{
  "d_model": 128,
  "n_head": 2,
  "n_kv_head": 2,
  "activation": "swiglu",
  "norm": "rmsnorm",
  "positions": "rope",
  "rope_fraction": 1.0,
  "attn_scale": 0.125,
  "optimizer": "muon_variant",
  "final_lr_fraction": 0.03,
  "doc_mask": true
}
Each number is 128 + 24 x the weight over its row's rms, rounded and kept within 0 to 255. Layers, rows and columns count from 0. Numbers have three digits each. The size before them is the row's rms in percent of the matrix's.

# layer 4 MLP up, 320x128, rms 0.174, rows 22-93, columns 64-127
108:089123153170156126133152128118104158142152112119084187102168100166113112155169117136160095104134137115106120130124136160158138145153141127058164132116118139149119148148130102091106099139094147
097:109151095098096107120107110133174117114080109109108160113112121103122142134134150098120144171110107136122167109132102119102157108147127126117132100147162118123183129099084090130158136088159127
101:118127081122169129087111139158137127099123157157124119167122148173110118100091195118084128116109156153089174120143132137114089137159121141138138098143142118153128135142103093134126124165128142
097:175133143128114129122105145165148131099110150105153114151109152106169151138110123091125147133116148164138177128102162158099067121156168182144133142187140106116150152131133082144131102106138088
090:118144143124172089110083126110185113117148112108138129116161097181177084123111164105126113109131142126142109137101149106159103151121075115174165100125130100161145150118110097113084118101122147
109:118103130149140123114119107128134110163152134159150085155105109179124154127147061117120141158133167133151160148138125124140133111141126151114138059148085127172124164118111104139112128096119153
109:139074130130093131133096171128117164106172119161155094199107102144134086107145099142112132137158112178131149101108118197123117151142110142136126102115133140119114147133095132095139131138119186
095:135126127161122133110130113146111097176145107128151157126184131123143150099166144115104109153150125127119177189128163153134130132093172126107131143080140145136109101138126124157142115111138118
101:157155111117100142130137129136153139133147124147104151087146146150112109087143087144105125175109111137135105098203109138147150143147132088122175100160127154135135132115096121146120112167156125
097:083148165137119126136123145150085130115110184123138123124134154142166123125094127144074100161139094098086148123158147142087095064159139136133152104175109084088126115119128164120100141124093100
095:114134152137103118156088149140170163144139123093132150126159126129141164149102134165151146131134137119107121108133145115117164136141146157127130126161064110113136152170117101101135098160144121
111:100105122105133114121151131128123104101136144166140126126134137092144145111079158114160150146161144116092128109091143133118139154118124134116145188085132117119101080158102177172128142114102127
101:061157143138163109143145162107169134125094157120110147129132152119139145123131152113112158160116139141134144144120145103117140099090131094121124090084101167121182100129095134165172152115142108
108:132128150110122132100096139125144158148100146141104134102113125112132124125134080086078127164134130136140140101126149165127105143141110095132076097141114101113139105159136113123162108105116124
104:086157079138130105090079108118140193116136134107137167115130095116125111134100174117164130145156153133121151094150114118118117093210144112102137129128159147123145131137130150123148127121187117
101:126121112111146166117126123134091128106150149089158150158157119179144143090114128128137104134132094147122130127149119111159108171169120100131134098172173115111141162154109112133093129130131121
104:112089084128145127125103172162159093150109119166138111114138109107103105103120126133112143110102116135090127128161133117111134156140123072097107163100112077145174134132118118109162131147089107
100:115123162133089165131172149145146147137120128191176158103107141141118114148155093122134144146103137148105167130103131186125148080128138121111107104112116138103164115091142120104135094116136157
111:151147143168093141119124121110142105152119149125090102137146131143103114087105113135143135117113101155101172116111131114132118155126161146151151136103095130151146051115142117134151159127095140
097:141140139159147103104110142154139087138108127107099152138182110131137112117101084134092145123155100151104143147143130068093142105081147143137121161103158110162126114100143122127152137132140101
100:137130132096163117117166121127124133059117133154144081173121131093100097132165122146134102135198123153131132108141103134114149172151115120108093121100156140100102139111107150134098162139138143
103:162139103140137106133130162156140145135123119120100154140152136123165101135072084128150143084097146178102165170131139114130178138130123130155145147129126133129147119139123131107128120124141134
100:159124145119108124122126115117135076103151130096119142108134115110148141145123108166116109130151106083089129125129151164163161177112142143137099156129098127143123079110090111128126105098134095
087:112143127144140156110121147145149123121108142088137110127119145139148141131112130121088121171127145117201174171093160134150096134128125134109160128122136145102195161105127136105142048154147139
095:122120150115123085139087058114125115133123118128108156096162108110129124110091142158160149079142151146169099157107158097137121130101136121039134126112121119140143133125131103105137159096110142
100:130125135125098131098148177155167124146151107137132177156110129155089133120131130170108174109099139123137137161114111116107166171142135133142106136148139140126107089133135112122146109138102140
100:129110128111146100111107116068109106095148116159155102171141104136124136165137127101072162203136159094155119148104141107128118140115110100100155119095126126107132091138094135115092132098128118
100:129108143114119128100125152109154104103093168111120125101144073161103130080088130163096139109147085132113129119155132125114106132168129104092151100082135099163114120161112094109092068122111131
097:113106145106134122108076117112132146144111173113113157145115126126118134128148144099180128138136115131117104121165090164136132123128126097154114094101100111119131132162074115121088105137125170
101:170136085129124144153129134167133179141141116122126091146112159099139106132126119180159095146141105196091142158122149104104134135126132110121146135152163130144131133107147112115149132163120128
108:121122151127139152086113157147148106135141075072126138114148126084121128141117144120111090092148158153111161096165153147119166147141140135154122141111123111122154152114142140090129127181125106
096:107127121095117155113122121083084156146087128097118143141111117123112142124172100133176113147112131200123142112131132111144145118131132148153065101129087137156169147110148120084136107175130112
099:157094140153100141173163144117143131139095148178142080128160110126145153083157145107108112159155106106137083114146125135157099141125149138108162150146133117121107145143140127164116116155135157
090:172116125111126149135083091094155150108116094144169116136117123115098101139112116115174103165122131119168086098091106134152123123102102147118122134094157096132147139120139121129115161122121111
100:115085112133124171057114163139113098130114119099086140107116136120133133126139149145165119097112109137133123122142132149118126146148107085120100152112118142148150162128101141118122133099121177
100:169113110092099117122120126135147113129106127126107125154142146155135130116113158150140149153145087109148192181125139132132094166117125116135164134100096135117117145097099126158142133085132100
102:094139118167107113127157125129103136148099163121145137118145140132070130088097121116107130128092136099142139161094107119126088119114124114159160114127103086136120121137126120097089107149115145
106:081145137170132107099113156141148138141179116090131130141159154116096124174142094135097144136118122157175123140118141116140121132143120163134140147120140144111158164148123078101083112135104093
089:134105101138125170154156095149114139130100111151135113106107122157100189096094132167116148114138116135120086138124122087133197086168162141129084107146117145139107149123127128127137136123139078
095:135125128133145148086116101133133137123141140085142107106101181123097133105117160090121157103109110146120104124154145146171136119106075075106129121147129156124123156115164144097143122140127133
100:159154158123126129126173147136122139081115106131120133097135142160159128112058157139116108088125151139137128112101157113148137130136130157071107146155100149123094125157111127161109145078135108
099:116161141134162100123141179113118131132137166152154100167106138133120085163091126110123130119157134157159182147189107082145113102140112121131123116138114102146122155121119132156155109132130163
109:127129109155134079177146075112089157112100114135133132121146140171149128135143099117108081153118175093176110133102124096138118117144159146121161149145127167110102139080149156137139140117110086
099:133137192148133176181143138126080125112118139088116149142126134168096134142119132144117165140131147148111107101160128103085083173121121107118122130118129113161119131119154127120095126116131129
090:116089129155148134139159100119132141089172120139115134160124102126133156146115151105127148126102142165120178150093109142126124113072151092131131084115116133142171150106110128146108118143142121
092:123143137109129091103135119151130149133136133136150145151150124152060105137154097153112077138090141134103104144147125137117059087111137138176135107135099114176137140124141164149133105159130157
095:163112104113151165138100091120098160083081148111097138143117136111062139133111129107179094185149144156126101123095182125163126135164087138159109131117128114089118119117132110122153133087149129
096:106134149117127119134127159124138143163074118117147133176134108115105119137126130093141123177163097120113153117120123134129093140167100082144117133141102179107185110121114126154123124140175096
093:125125118129167162131130120124135085145130104150153118117112155105132175166085144161130130109132135178077109109171122166158151112125175104116103181136091132151111120139128167141112120099124146
100:187099123163131168129142130148148098108095150179137131100125090121084136165138180109115124114143080156138100109101164131121147146137173160115156144125143128124130196104145140129120115142130135
114:118135151101127116146202140103122146125105100133106110109086140122119160078163119132116121157150120114121114170117075125123151135109115110081110101166159084133130158165128079126108100107110144
097:155100105089116121112098137146146152108155103122129128149137126138145090123116153159122115128113135130135104112147115108089117116153126117156138124154133101090154156124126156126146129108085105
099:061130149092105090112122088123133117109120121101127134134107123108134154127140163156136131111120147161166155117146150061131112148116066141137102049139131124127151121111129117118123142169144151
104:141104113136166108124098092184131105141152121135111124120088113155119107151128183096116106098141127132100180132069095161131112175169147145144106091134154133125155140119147123145146136115128148
101:157079139170113161113069146145105148121155169132119098165078147115114115153092156115129130122121112142119139123113101153106108094118090126146144162107156107124137147072135159113145111123091105
094:133081134079108129166137129088097134148103153122102129152136115138149106124128126137132134093126097129184110132162148143108107121103107141117127128104069154082135119094139131142146164075135108
099:140166138119141124122115140116153138111174153125113142145113141136117133111123074142064148169140114137095095101167108131071109076128158145076129147114113169118110112113131163136142113140128098
098:141099099124060141133127165085122109137123142139151108126138135142146106139149139118132148144170141141101150124105158158124130107118143091139172080125148142108141130107076139168130151089095141
097:141144141146142144144118126146162107115121102143105128128138111135174098121139120135165138130150168133168144123113114146152131132109149182137121148109148127109105085149128116131111059156119155
106:156182130103131113094129135105125134113139113137107119135113152133146102130142129133130151139140099130163121140118114149144131176143174118126157125131126126141134116095168107081134073149161144
103:101112152161149140083125165134124119149172116131146090150121120141155152110118143128151158183114129161152187138098115128129155102146110123126110134084151129139143116130094127127152150114113154
106:113104136171149121153065150156146170105168106125124121158121114153111155164130103142134100165134141150110130139145132123123124151106159118163122125136132110158116134125075151118130123134132144
095:092145128131117142136139136130151125072168154127125184130140140106143083139123081115118074090117131129123140111114128130136114134162098080079150118117128105114146126078147146104133075137150153
100:169130134134131149132134141144107120089095119139147187143104107151134152156113127163140127142135075104120170121118105171164171121163160109121114153111101142120114126107124126180131131153158093
087:145121097131168128163104095147110119127112127156129128123139125062155108132119130117114161073102086073121096158120135103130085126113143123144125081149120110181091099111148155144109152130120123
114:139124121103148095085148151154088116149137085107125170115120114127111110154098090129153135120070112099083119162106113145121099134109170076150112114116100156145112123105120141145118112121126106
107:113128094099117112110100091122138081127138147075135145168122127136139121102157130151109131180116123146103120125133135120111122119142110140092111092094168111111132166131105121127117110146115101
095:120106177109119096129087160122127115150153156128094153112138136131113128153129168116092108169141153127119138106117154176138133152146095082126135129079114149121075128144087151129104149118145074
103:110121120168116132144156118122147145119109114169126166108119109118102134139158101154101098138088161085106123127079148167139167134139120119093107145092102125154090142077138112153125160104083125
098:105128135120134184123167131119129142149131095130145114161109108061093117151134110103125156123115180141114123123132134136136141152173091108086148080149144121125110138117120096134118110153116176
100:102134138135115140143148133149082161116146121103116103139120092105116154128106122112109122093085141116111070155144150097127144158153132147133115105130123105156125072087112091121086099139086129
097:101098115094160140070115142124099147105171128121164106121115149107114106166098146148160150136137108162126108111101139157140147141105121145133099132152128098103143105140109122130082143116118167
# layer 4 MLP down (transposed), 320x128, rms 0.146, rows 22-92, columns 64-127
105:098139126138101137106091141138075115191131147140154124139139114135165137110103111117082131144155152123125148183130113135141110120179107146077131150144113114131137128127153097130138101154096112
107:131138101087144141148099105138132107132139076128135122132128106118139142100093169122101130151130157125121129104116131129085122150121108137052126119113137079124163067116113105122138123135171134
097:115108151141144131094132130120118127098148155139136119127142093144104167143117152117101127123076115118129140175185141116124098104129103110140173135130182119152147134169147150095129127112150114
098:109091064120125167135085122153142136167138111095092132156142074108108071141150158104114148157099116122137138111135114117134116158117148130145125145138119105149138131138148161099120126140118096
092:117131163118106115144086094134134114097123134154125120138129148137084129124121097115106175141148116144162179146121121162141130106115088198127192159149132111110119118101147174149120101150153136
104:151102112140172112146120132116114116127131150123141098144137117106129108132109100128096121182142135130103123170133142157161102092111120138126169102179098118147113133111080084098123138101128156
102:112118114103061162144099138118160130141117112144113135175132138130087111132124116140165140080129116169143115138099138154129140111128137116146146156154168108158166096106141139098114090113115140
103:152151135110136148110185170142140142110099118129106115121155117136124080102099129139137121141180079097100143127095115089122154112125144142101102122183067135121153145135092079111140162152074134
096:138083134086119136157126137127099149107108131174165108100132141125143129120125122144135135115101113161149100085120086122089109096190080147104104134090174109124166123120119125134155126128085092
099:133100143113159128134120102137118172150098133066146166134117161177105139114144126077136149139121150133163163164152131144130165127142058134120115135084106170134135144140136120152090152164106074
098:102082126140111139123120133144082109086117183157126109100136173097130134119097191125098130129107109137162148114127123140132105159119144114128147110108126153160119138164117102133151155152153151
109:118108112127152172112160121140156115119133124100126158136134169101159125134137159149139132128136104138151127162070135095132125134142106142116132137098123138178141174087129102156120121145111110
103:142168141138136143090155131101161104169111150144120151103124140113147192118109122112132191144107088130075121160163106131129131148155151097129160127089142144136118102128112149103126162121103124
102:146116091145162098147160095103122160102164107115183114112127152104116139126113143122098187176113136126172174142093158155143102107119121177149101126106148143148137119148139128107117115132085124
106:150122128100148100102088125147111121080134147118111144133175138120151096102132133122121111114099129110144144134089123135099161156152097157113155129133136071171136143129133143116107132126145110
105:124135139133091133099067135124083092166134163145141092123114123110116156099103184137151133131154134156129120153134136135156087137126172157129143139134157122123162125121167105106076116131162142
097:099169101149132151139164084133141094108115102139169124174123150104135117135099140118110167120111156133148130158094104173093132115112076123119117155132126128144134113124133107145134147136135108
097:146128114105117091142139167128153130121132150095110173105128134128101175101132113141105120059098121133135116109153180103095157147120099134102152116135104161145108147148132158108135131148124138
106:098158116101130135148114134131107130165153142108142143128139114074134112123160131129162128117144130161113130136063097140104172126141118139120136136099126140154148122138119148149150141140121150
095:169166152132132115119144152110140100083143186084100141142120125133114111117139129100118139128139147122107146137101117160112084126124155115106102157145081109149172121119160127109121115170137129
105:150073109114153108159184127137136126136112147158137095194132173101131156102156146175159143063127125100149131117126143118082112070129135061144138158130145134132115095137139132117149109099125109
101:085133146165133114152154094132136105082171116130097126163100125104156117142096117138157132113092118119130156138151144158108106129077159145087111121112110168118100118129136160121122145146158125
101:122157140093090097144121070164121106106155122118151141152133110108141133090142116140108150098130088132140094125102181139133168127128168112171120109092099166128109106131127159123140120140100112
092:130083107172117111148103149137113147159149115153166132105147095139129113132095124165110156155187096119122139157123115115155111104134089152109110134192145106114157148100128138098142128161161165
098:156092153143099135132190118097125156156103171095133156076132099136143111184159122127131131137114116144117090110157128137130104152150152106110116118139095118081126124165150134134153101118127132
098:134100129125113109125123125138092151157121116127097166151122115139140143151127121090136183150145124118213089132109117136116165143117113133113131160135124148111109124179126118126136128136108154
094:135132102147144161148163118146172125123100177143129139143108137125133120145170141137141146147165127110122147106122145116112117115136127123139104089161142084144124146157113092133123136093105109
104:144086170117150106142119119126106149124102151129091123143134157138142106140167110108160154135166134127184124122134099130098163149123086129147100136134135138139119129136103131192155113144108104
097:128110130093142124102127123145142115138181117118157132132082135118106127101110112105185138125108172118107146125169122117144123109082134129177143135132111114118144161088122100141136115148169152
103:123098128152156128140138112144104140135130104106150182123075120145087092121112104121115158162130179087106138112137089153099118100119117196141109084097105118099115135122135131151127163136148126
101:146164116090145148090094077110123133096101116126141078132156157121157118122097151085148150124133158147119112087101116145130151118090097163092155144112103139143134129142153161144142088134095128
091:092115156056118144143105133131146136158123078143116136127132131099123137109135117071170135127078158141115118060122133135102143150123093156117148129145111132112129120105133160159123180155183138
100:170149118128103106142149145112158110154110117141108108080114116140130108163112094100126114135141107141076171114126144137158100127137123124134091138107171121120113114124101095093161095148126120
098:125116151103106170096128141114164145149119149182108112120141130108131143140149120103170111181149142149133104100132094164142144135178126068163082128120158134127142137146137091113127134127119124
098:132146152157106112137129138083163091134143096127112154098139109134102127104118158117095106095142151132117156149149147133072125106149150180171103127145151125115109133110129093133155172149144124
097:098101102124132130098173133168115100126086122125090153100146096144131135153096126146071134097170090100096156143096169143121115084117131106107159120131118124127123099123118119123131131115154114
104:067136152136136143117121120114101160165144135122121127106104175128156148118116091139097124135114124146151086123135133134120098093144132081171135128127114121107129115125162124116107140188139190
105:080132140156099116163162157161139158152173146094152124142149122125103094107136110122105173134144110139177132146144097093169135125102133130151137135112126132138136154140098110143068106113119123
088:156128104149119150135104096102127173104092130151100149145134156142113156131125133127101110161120126133111158155093096109096116159164153120159136156119151129109087141117160083135145155123156094
101:176106162142144162086114100108136116121111136093112081129133143110099154164099131119136109093109131153109134138126187125113121158105131092118145104098143103142124138149117121131126164091056143
100:131111102153144143162114106167119100167141087107137137111110097132101090108107132134105156088151121095121107117158148109118061147126121163131104137156140088133123106123149081164079078123151151
106:095128137133151111120150121145132100122158184151124105138135100118124115156097156106099098104141124169165143157157135145155094133148139097148128185179148130160145093075105099133153108139126140
103:159121099104116139147160122154112126121115082162124161157110195132118136111143138102125092109122127149109106137183101185135158151123128126136163156141111106079081154109134160109133121130114141
100:154100172125141122121143129167129152117127137158159144155135114132133167109168146126113103081119117130129137110122100177125118116111146130108130175166128114105116146113139096109145118114172111
095:137093092183118119134132137156115100113133118163144114133163089114120144189134117148122139172126093120130138158133124127133057124114143114106076150137114133146164122117092132135137107112153124
095:112091121128114123117132166133153144145194061129102169111129141112080090110131123132132141156146126160105145125156137106112105138109138122130129116145123088132112161073147114128111108166152158
099:128092114103109133111125123084115150152157134143101077164102132122144183080156153098164107169131142154112131130100137120136186141127130137135134138119132134121075128127114131122136164145088131
101:113117146154160110136118180168061110107156116130073106175130093150086142105092144130124110137163126109160150110125142121119109129137149122147115105155128159138108145141125129099142141141117095
098:125118104103132112068152118164145090124116095125067117150093117140131146155140140106137127114092171145154141122134131130124149094107161125137064144129180154127138164133124158145129129131086110
094:119092088185121122176172148159142133082112110137099106136134106134098093150122149134171142157143147112130156156145161107136166123150158132136119148144137142121124142101120172111131114117144112
107:108115108167108150144134141103091102093137115137111163104112132139104121107151084147127143141125123149104166147119112124108129107139098101104112112180138153164137124174089093086112145131105101
096:144078109174107117073125140140113140148124089111114075137121148122118094135147131148135175128107086115130087102154169084135124101109133118136125114107134165136107115116146123137153145082096078
104:118139100114122125128117121134096169154130112159133172149116128139133153086090133133117166093129137138096158112107135131094105135130124142165131106156154091117121118125118137152092126131082147
104:086148130121107157122122145135106122093126102105125150129123110145105157134127115084129086113110102102127185150133135152141081116143137165147129120174115093153148140099131152115131094089075168
097:132150110076111121134113136124113135130122107110120112099148150123081081098173144089140086124128114148128112109129109141130104115139138179105112157131140067119115126145096128083131128124117156
098:085175157114111132149102125167140130169153149075099120098156150132121156122148126105147130157118120159106120144108111172164133146159125121118153158119142140134126087107137149123058139171105152
094:139111117096146111106101130127084143162155125127118153123144134156152117105116126111121151116087127107121143167155143152100141099135145144104123174164111125103138124095113116128144122127103128
101:120132150146096102170116155160076127100121162170131120103122116115104103142135113165083151115120134121102121118084117160128141157128152134149146122121118139124135143176113131129168169143128133
101:138097106126162109135146125063145142131176144118150118123140107123135113158125144153101098160117125125143142155059126165137094152137120147073141096129168094137122111107145139134092148149139104
101:153166139108110110086143108149117150115149143155156121160132125114150079131123091166116119128131115115141157146123125119117130091134142139134184131088157132115160087127147134079078102122148130
096:105123126157102138143158157130102122104128125117134128137136078122126086170135120168146175192134146124112119118145113112136141151136096132113145129142111142105123076134102107123131117127134153
098:149129132101098142097128072119131147089135128147145128160114092126127113157131140120120131127140145179144141167143126119128147158125134086175149134162076093131097087142143156097091134142142140
098:131162155145125119105163113166146136145136126125135133127127078087113127104108126138098157116121166087186148144143145138158108117118199100156148143157138125110124124101162131123145128105148157
100:132143132125125161127149132136117155101083144094147168188109157121130162164163137141117128092123123158150108078143172116137176137115135105119143151113112172133122162156092109132124139135157079
083:107135103139142087104102170141105148181142124117124184127131096086124151160108116153146091117135127107149123140100117079129110133098135094108099173116115109156127103113159173094158116120167132
103:147123146142151121106128113164096142126139133149140137122132113139105133107110145130173107113110091104143118118163131146118137113098157086136136127171063103177119105113117134120118152111158164
103:112131104114120145132142105157140132129084140107113132171121088146108139123169167175126133123146075132167135165158149134138189161129146157141119124158116118064098119122127117130124113121140138
092:171101119152142151139146145080138123122094142143180162147149137171093128133152144135172143107146117109142159128078134104068135110134144153102127141145122118136138111111153131102146113105158160
095:121099098174132107090168097142118125118094133077130185155136087131153098110151110124138109118114123131140171127131153138141136146115112096116140121141132126117123125107185129157150153126124120
100:120138168143103145143188121121115104102072118154148129151127110112115080106094174133140126135116140116154129181136126135116122129120111117124108068174158146124099115122117166121111105131113115
108:114109116131115127145120124109086086108110139117100145101127103141116084140135155124131118135152091119142115133140175149162129122142138120138133149129081105092142101102146069127159163108134155
# layer 4 MLP gate, 320x128, rms 0.178, rows 23-93, columns 64-127
102:170103119096123156125110135115135110166113154145099149131118128102151110144121115105151119118162137097111142135099121146118148143085165119157155131157167142133142084090134151140096193117163099
102:156089163127141107127139106125125113090100106113127114124146110099109180147157144118102150084130086102132142133127123097149107157160098123123176107102158121134129125146136115116144077091090117
097:160150091086114104070107109136133103130129145130128120151101150156159136122086134129107121131148136129098127130132155128128119121161111139147123127129159093127124095161136144113149106102106155
096:106108102142144110155133165148133131133168138102130095140086109148153131125096134098142124114118149135084107142164107140144121105109124108135113097145188139100108117168092093096122136106116132
100:077115140150123088095162127108120102149136100106111082146132147170126133115153130104118101164114138142143104107141138131105155140158157171144114103143107173136152097124141127083148193100148155
104:134105144125090115117144181134132131119103149108149135169117142121146110125153126110115116124178118183146134114138118084115148096143146147111142115126102059129159094136128137083100122102105129
089:149124122160110137139132135135155098162147124129143139102154117119142115109160097140144156142094151155155127148149149148160108098140143115109166109094176129157073111132128144110113086141124083
101:124125153115140097158124176094122152133157148142146100171141145138164128120177124161157128144135125154127119161120150127088122082136105146155147139090162101140111206126138109095105098149115146
103:172098091100121167143075112104094105113136166126121129108138170050145141166094137098151127130140097125110072130105153129133149117124119123125115149121141128123117135140116119151129127137136083
094:147107118144142165161120122119170142130103146118118159133138124115142112136061088116138129121125120120099135149128128132146120100111098111108150115168170120119107067141090152139151141144158124
099:124121123154128139121150110135133121144191110152124068115146148079121095123160157149123142127105109140156141160070144085164149131096112128140163111111108170122123096138125159123083139116114128
098:100112111148107151136154111124132117132122149099100158151140133147146158103122194127123174106142091105125117176135116114159164172114148122121149149150123118144113104165097139111097164105136129
103:133124147127096151116095109134135085155127182087104135140154136148090128157126137166112118115142099143091141149121109151090130136129097099155143132129141111140140160117169101124122125134117127
105:091099131116130081138128162079136075151134152103126142139134152140134174157126098119134154110145114076097115159172133120111133128136132098122078073107131131156162094158077165106111098082117138
101:115165158128159125111107112149089124132111126130134131117123107145179113147091145110089127121120153122137106103147133112144140129156155080116161100124163140103121121118129111116107108131102106
098:142150123154098099114135145156136168129147114138128062129125126166110141133123144120133146158133152155129182113137099171091140124131065110134157147110140095096152134132162130145129075147134109
102:145166108123152103118106132137184148141137150097142150103114170120120116139154160138110151130142079123056141134137162145108112156129125135143105119118149101142157160113110092170125086137105147
106:162107085124160143124146121159153130160132094146150140116109146110120110129145123130165139131121102142155152122106118152097171096144099104117101152126173115119139109142115202082130120116118123
098:068132112107116130104113134136117155128126154117109125172098148153199141112162124147143108106080119132117130154145120161155137173113140137154140106139126166107095168139085118120114159150168106
094:141149124082142079117135113102155117132106186135139142175114183124127145094168123135173113101115126113160129127128122079146130106121089083124131158133175091140112114096141095139127143132126098
097:145120105111137091101106158113145180121134131145134147148162125124122173156133121136100134140112141130137097122114123117135129153154130106125178150125093141117146147108108110107076142111095112
107:135136143110132090110159100128135116151121108143140132113135136107119132135142153097131115162141127109134101134095133097163114159078133153166104120144141163096136108180133131158100170091133145
098:083111096128167153092169127125132110069101119118125149136119124101102164141170113101119116141087117125111136152127135145131154123149135138119112142071103186161144155098120128125098100148102156
095:116164131116164136139103105118127084107084080146145125143121115129107125119173106132154046151149091115119151134137127155098161162140123119138135138120161178107125137138154118103119116127143168
108:184130124131137169115112116131109147131129123149125132114136101142091138126121123119159112094143112132143125142140110112117166180121153135123172133178124136113127136119084139155128107130119081
103:145130094114180098143168143095103104146098103107122133120127135102132168156161094133127175089162127140063084113119113094111126102114107132098133173098126131106155132104130126107117140125141129
099:131140181127106080112141116163114179109117185115117086110112132114118103133163101098140136166134106126161146161131148159115113116100106178123134153164158164126138160152122145097129141154106161
097:129156165127135163116116127121153149104098138146083140142151108125064101126108147130128137104129166130127111142120099143132105172141094082088118108125143121101099101119095111104094131138121126
099:090145182148135115127120113115146155134091115132126126129153167157150125164109089143142128105154113129124153130152086104157076138108168145090081132148167149153141103143113122152166119132132146
101:094140113084121105152140132104100161134099192138159112062129155190153136156172120161124124135161120089136079121105119169131150115130098137114139099143158114099121139154145126140121118130131164
097:100123147179130107102123135128152143108145137132128114164141146134096117153150096126097177096117145132113109147087154150161097132100139152164143148127147168079103142130131128160082153131093124
100:102119136105121146140128175105101147128163126164122135104150108138122135122116163110153110090118120107134104130093109149099162138139150085124125135139150146071090081139140084134071128051123106
102:105121152162135111121132160188097120156122156151108124148133126141143163114126112156114150101129125172127147153149139110124151151111149071142112082132108164118093143118130103111099099158134108
100:128152127164150137074161141098110148124136111138139146117116134090157140135148156141123106164061140107128118116181172135109108115159122100173126090121074146127125164087079097100108122088085144
104:174065114101119150167157119147114105123093162114109133176136153110132114124205107133166122112126134130134200171114127121115112149122130083144140153115126126133144170121101171136124148145117074
102:149109073099126131088122125113134114107107166109111148124095188121129125126151185110129100148140124128099131096133110144112158100127123099171169088146138162115153128122125168123133132137165091
104:143118114094103150156124119075116078078102147137139140115126154138134144079149165156077124096141155130134120117147094122097149144130124141130139134127143165116132115115114138113128136155151079
096:115147118147133131101095092089120124123116096153091105144106133138138102119141157147127098150107130101122149173093113157121107158095143148109156170104141066092122156139171164147135136080101115
100:138122099136124102154135083072120131079106116144119068129164093070137137158155103139143114156083146149128119140100153101072126134143137151151094126110141129114143119171095125125138145126138135
106:145133163157110135101149163112106141108074124191111090142168160153163107156111133094170099122105144183141141130127109108122136139131134134123132125097095164136142132138069158163155134109129106
091:116151146122135155115145171084114106157129145139123126120117172151151087130131118122089124124196102104114151103144109139192167122180104127146101126116124121158105104155132130143167165121147156
110:157128128111139188116140161121104129129116107113112129118095140105076116119140139159146121140129122101142165168133089133126124146139132151148128132119150113127104131155138082151106144110087115
096:155114159097092145135144154118127132143167142155143135155136133149159139105154118074117196120149143114139149145085121111140139176135149130081136084140140119105125141097119128156099129134155118
093:123130134133128120125126107093148118091149151089078139120126117134164131105112184164107147102141128143094168111108133182126144121108100074094136071153140119112123105111138134128124111101142133
097:121110162110131091121150096111101134116107183091154106148147136166106138164111128090113088137127152120118090129141084122156113132107148123160137147148144169120100114179127151142169133114146133
099:108141104148095122140142143119115112159150137167146084122125118130137134117144114130132125109143126140106140143115095117114146139109141117126174147113139122161126129119125115120113112139083128
091:128141121138117119148102177086137148184080136107111102163106128107121107143134145129138139146160091117132168101128120111072070124126095131156117144139114131110135100122112119166153097151115093
100:133142119124092105098137093107142112141155106135157110092155185141119118141139168155151111089119125136153115115142201138155114168134077156130137134128158117120094142088148134136081181159143144
093:172076147126114128145128158139140114136097170148109162117124077095123146163160132134094096077147089164104098139085145134114155127140119139096108112130160142165125157126112128116137130121143129
102:112107091148104129121132134081129146091140160154112084159158126143134095130158129137148124118113115183117170154122088132179141110118127138105112107092145150143167118166113155149155116157123113
095:134114098088120102118134111070136108133104140126158180166096123102130073096114178130120115114134137135124091138149098134130149118155149110155160143139142110154112098154108169112112106132151124
103:100102140146138153168131118186151096111136161133128140167118114108116175143163142174157138183098147129109144124135126141163156183111157123118105119148111144126144105130101127123118131150158136
102:183133104147143123125077102152143063132085160155112123129115082111169127140141163093109152110107119112145146130126127102109111172125118099114142145108170132130135168108136117140118168144134122
099:109151102100099148134140135124127159191160097136130130137133124112108111132212126113134109158101143104075176106104110145093135131115144163141129123120088150119101123098083159138096105128098145
089:063103130121137098130138155107170070086125140095140103132136157109161188115184118139121144118083125164097107156131125134128177138146148111123155114109118131133155096118137106137122112123089126
104:139121129151110173092137161115136127174179131145110105163121130153077136133120143152137153124123136085068135099137126146147153157118164128133161115095151128090142121130125150132101122136130101
101:136147131098105093092129161142160115096121085129128099103147127134118125154139153114119122100157146094163118104070131133136147128126118179107136098129120101145095134118147068132143125164128109
108:137149093097099104135096141150078095126142166111131097156134140115087124137110128096135106118137128088127149119087090110136116105111109092117144129121132121167117095132097131096129152088102116
095:117148110115099133133159149092121106136099099121152114132086153088116141142120099150123108135149105105153124119160083132133121081178099124130106096108132109098128151146102096160076088154161165
102:161142124142109127159128171145095145123133158149150133145129128067175125108119142128152109128147120132112132104147110145130097125185138097097119153080136080125111146150142156104123157131105172
096:141146122165155135094146133113095128148129139124174083118124107136132122126184140191085135137142116134161162085157119117130105130125122103146130139108108123086137143169128123116129141125120134
096:089113115114116146084121134154114122123116159085135110126093103152118119159137132110173172157114145146077136168130095134119117144126115096133157118051130131120157120109088129118069161098132137
089:122109128141145125111146151125088115131159132089118117139158113113084140137133146122121100098127161102169119081149125125100130166104119087168160089155136093125119126170155165172131078111122096
095:161095125116120108155107092171130124096099121121112117096112111097163127111152105104111105075141072148153118118117127133106081107117110109139134096120129073106048112139149112120116106123091163
098:157135117105138113167089139167184101120114136094093153121078137128171129152126118135129110144152153155120135170080129126154091130140112145107145103143171172127147127118125136145124123110128138
100:122154140153094106180104156105140118150120155145153081082139157148139109127149141105130128125085117106147117114123142122125140128107146134133126143137135126165139115123148149119199122117109095
095:145109116132120095089125173147147152142090118103159099156096158148147105121083124136142102118193125121130126137140088151081135156109125101145132137161165099124131113121132172158140095107117152
094:107136133144092138161117112066156095109111117145155170159129130128150094137184121160081104122118132098125097126119113139121119117125121092129066125130121127144121166117151130144112164114107136
099:147099118061123155144155131114165147141141051128143105136120115141143140135144134118118120158115152100144140099138128154101113157150074103090155102114146133113113071118118161127133106126114122
097:129114121127112163119109117133117178118141141155135108141095119130125129138087158115127162123125094121114131158108101116142174154122135093113098144120104090126116097078095097141101143082071115
097:105073154129149121111113140179115155118141131119131108126126131151120138118170152157142133153122142130131114159121111140136158137113080149141105139134101090090115078148100126153069157117145169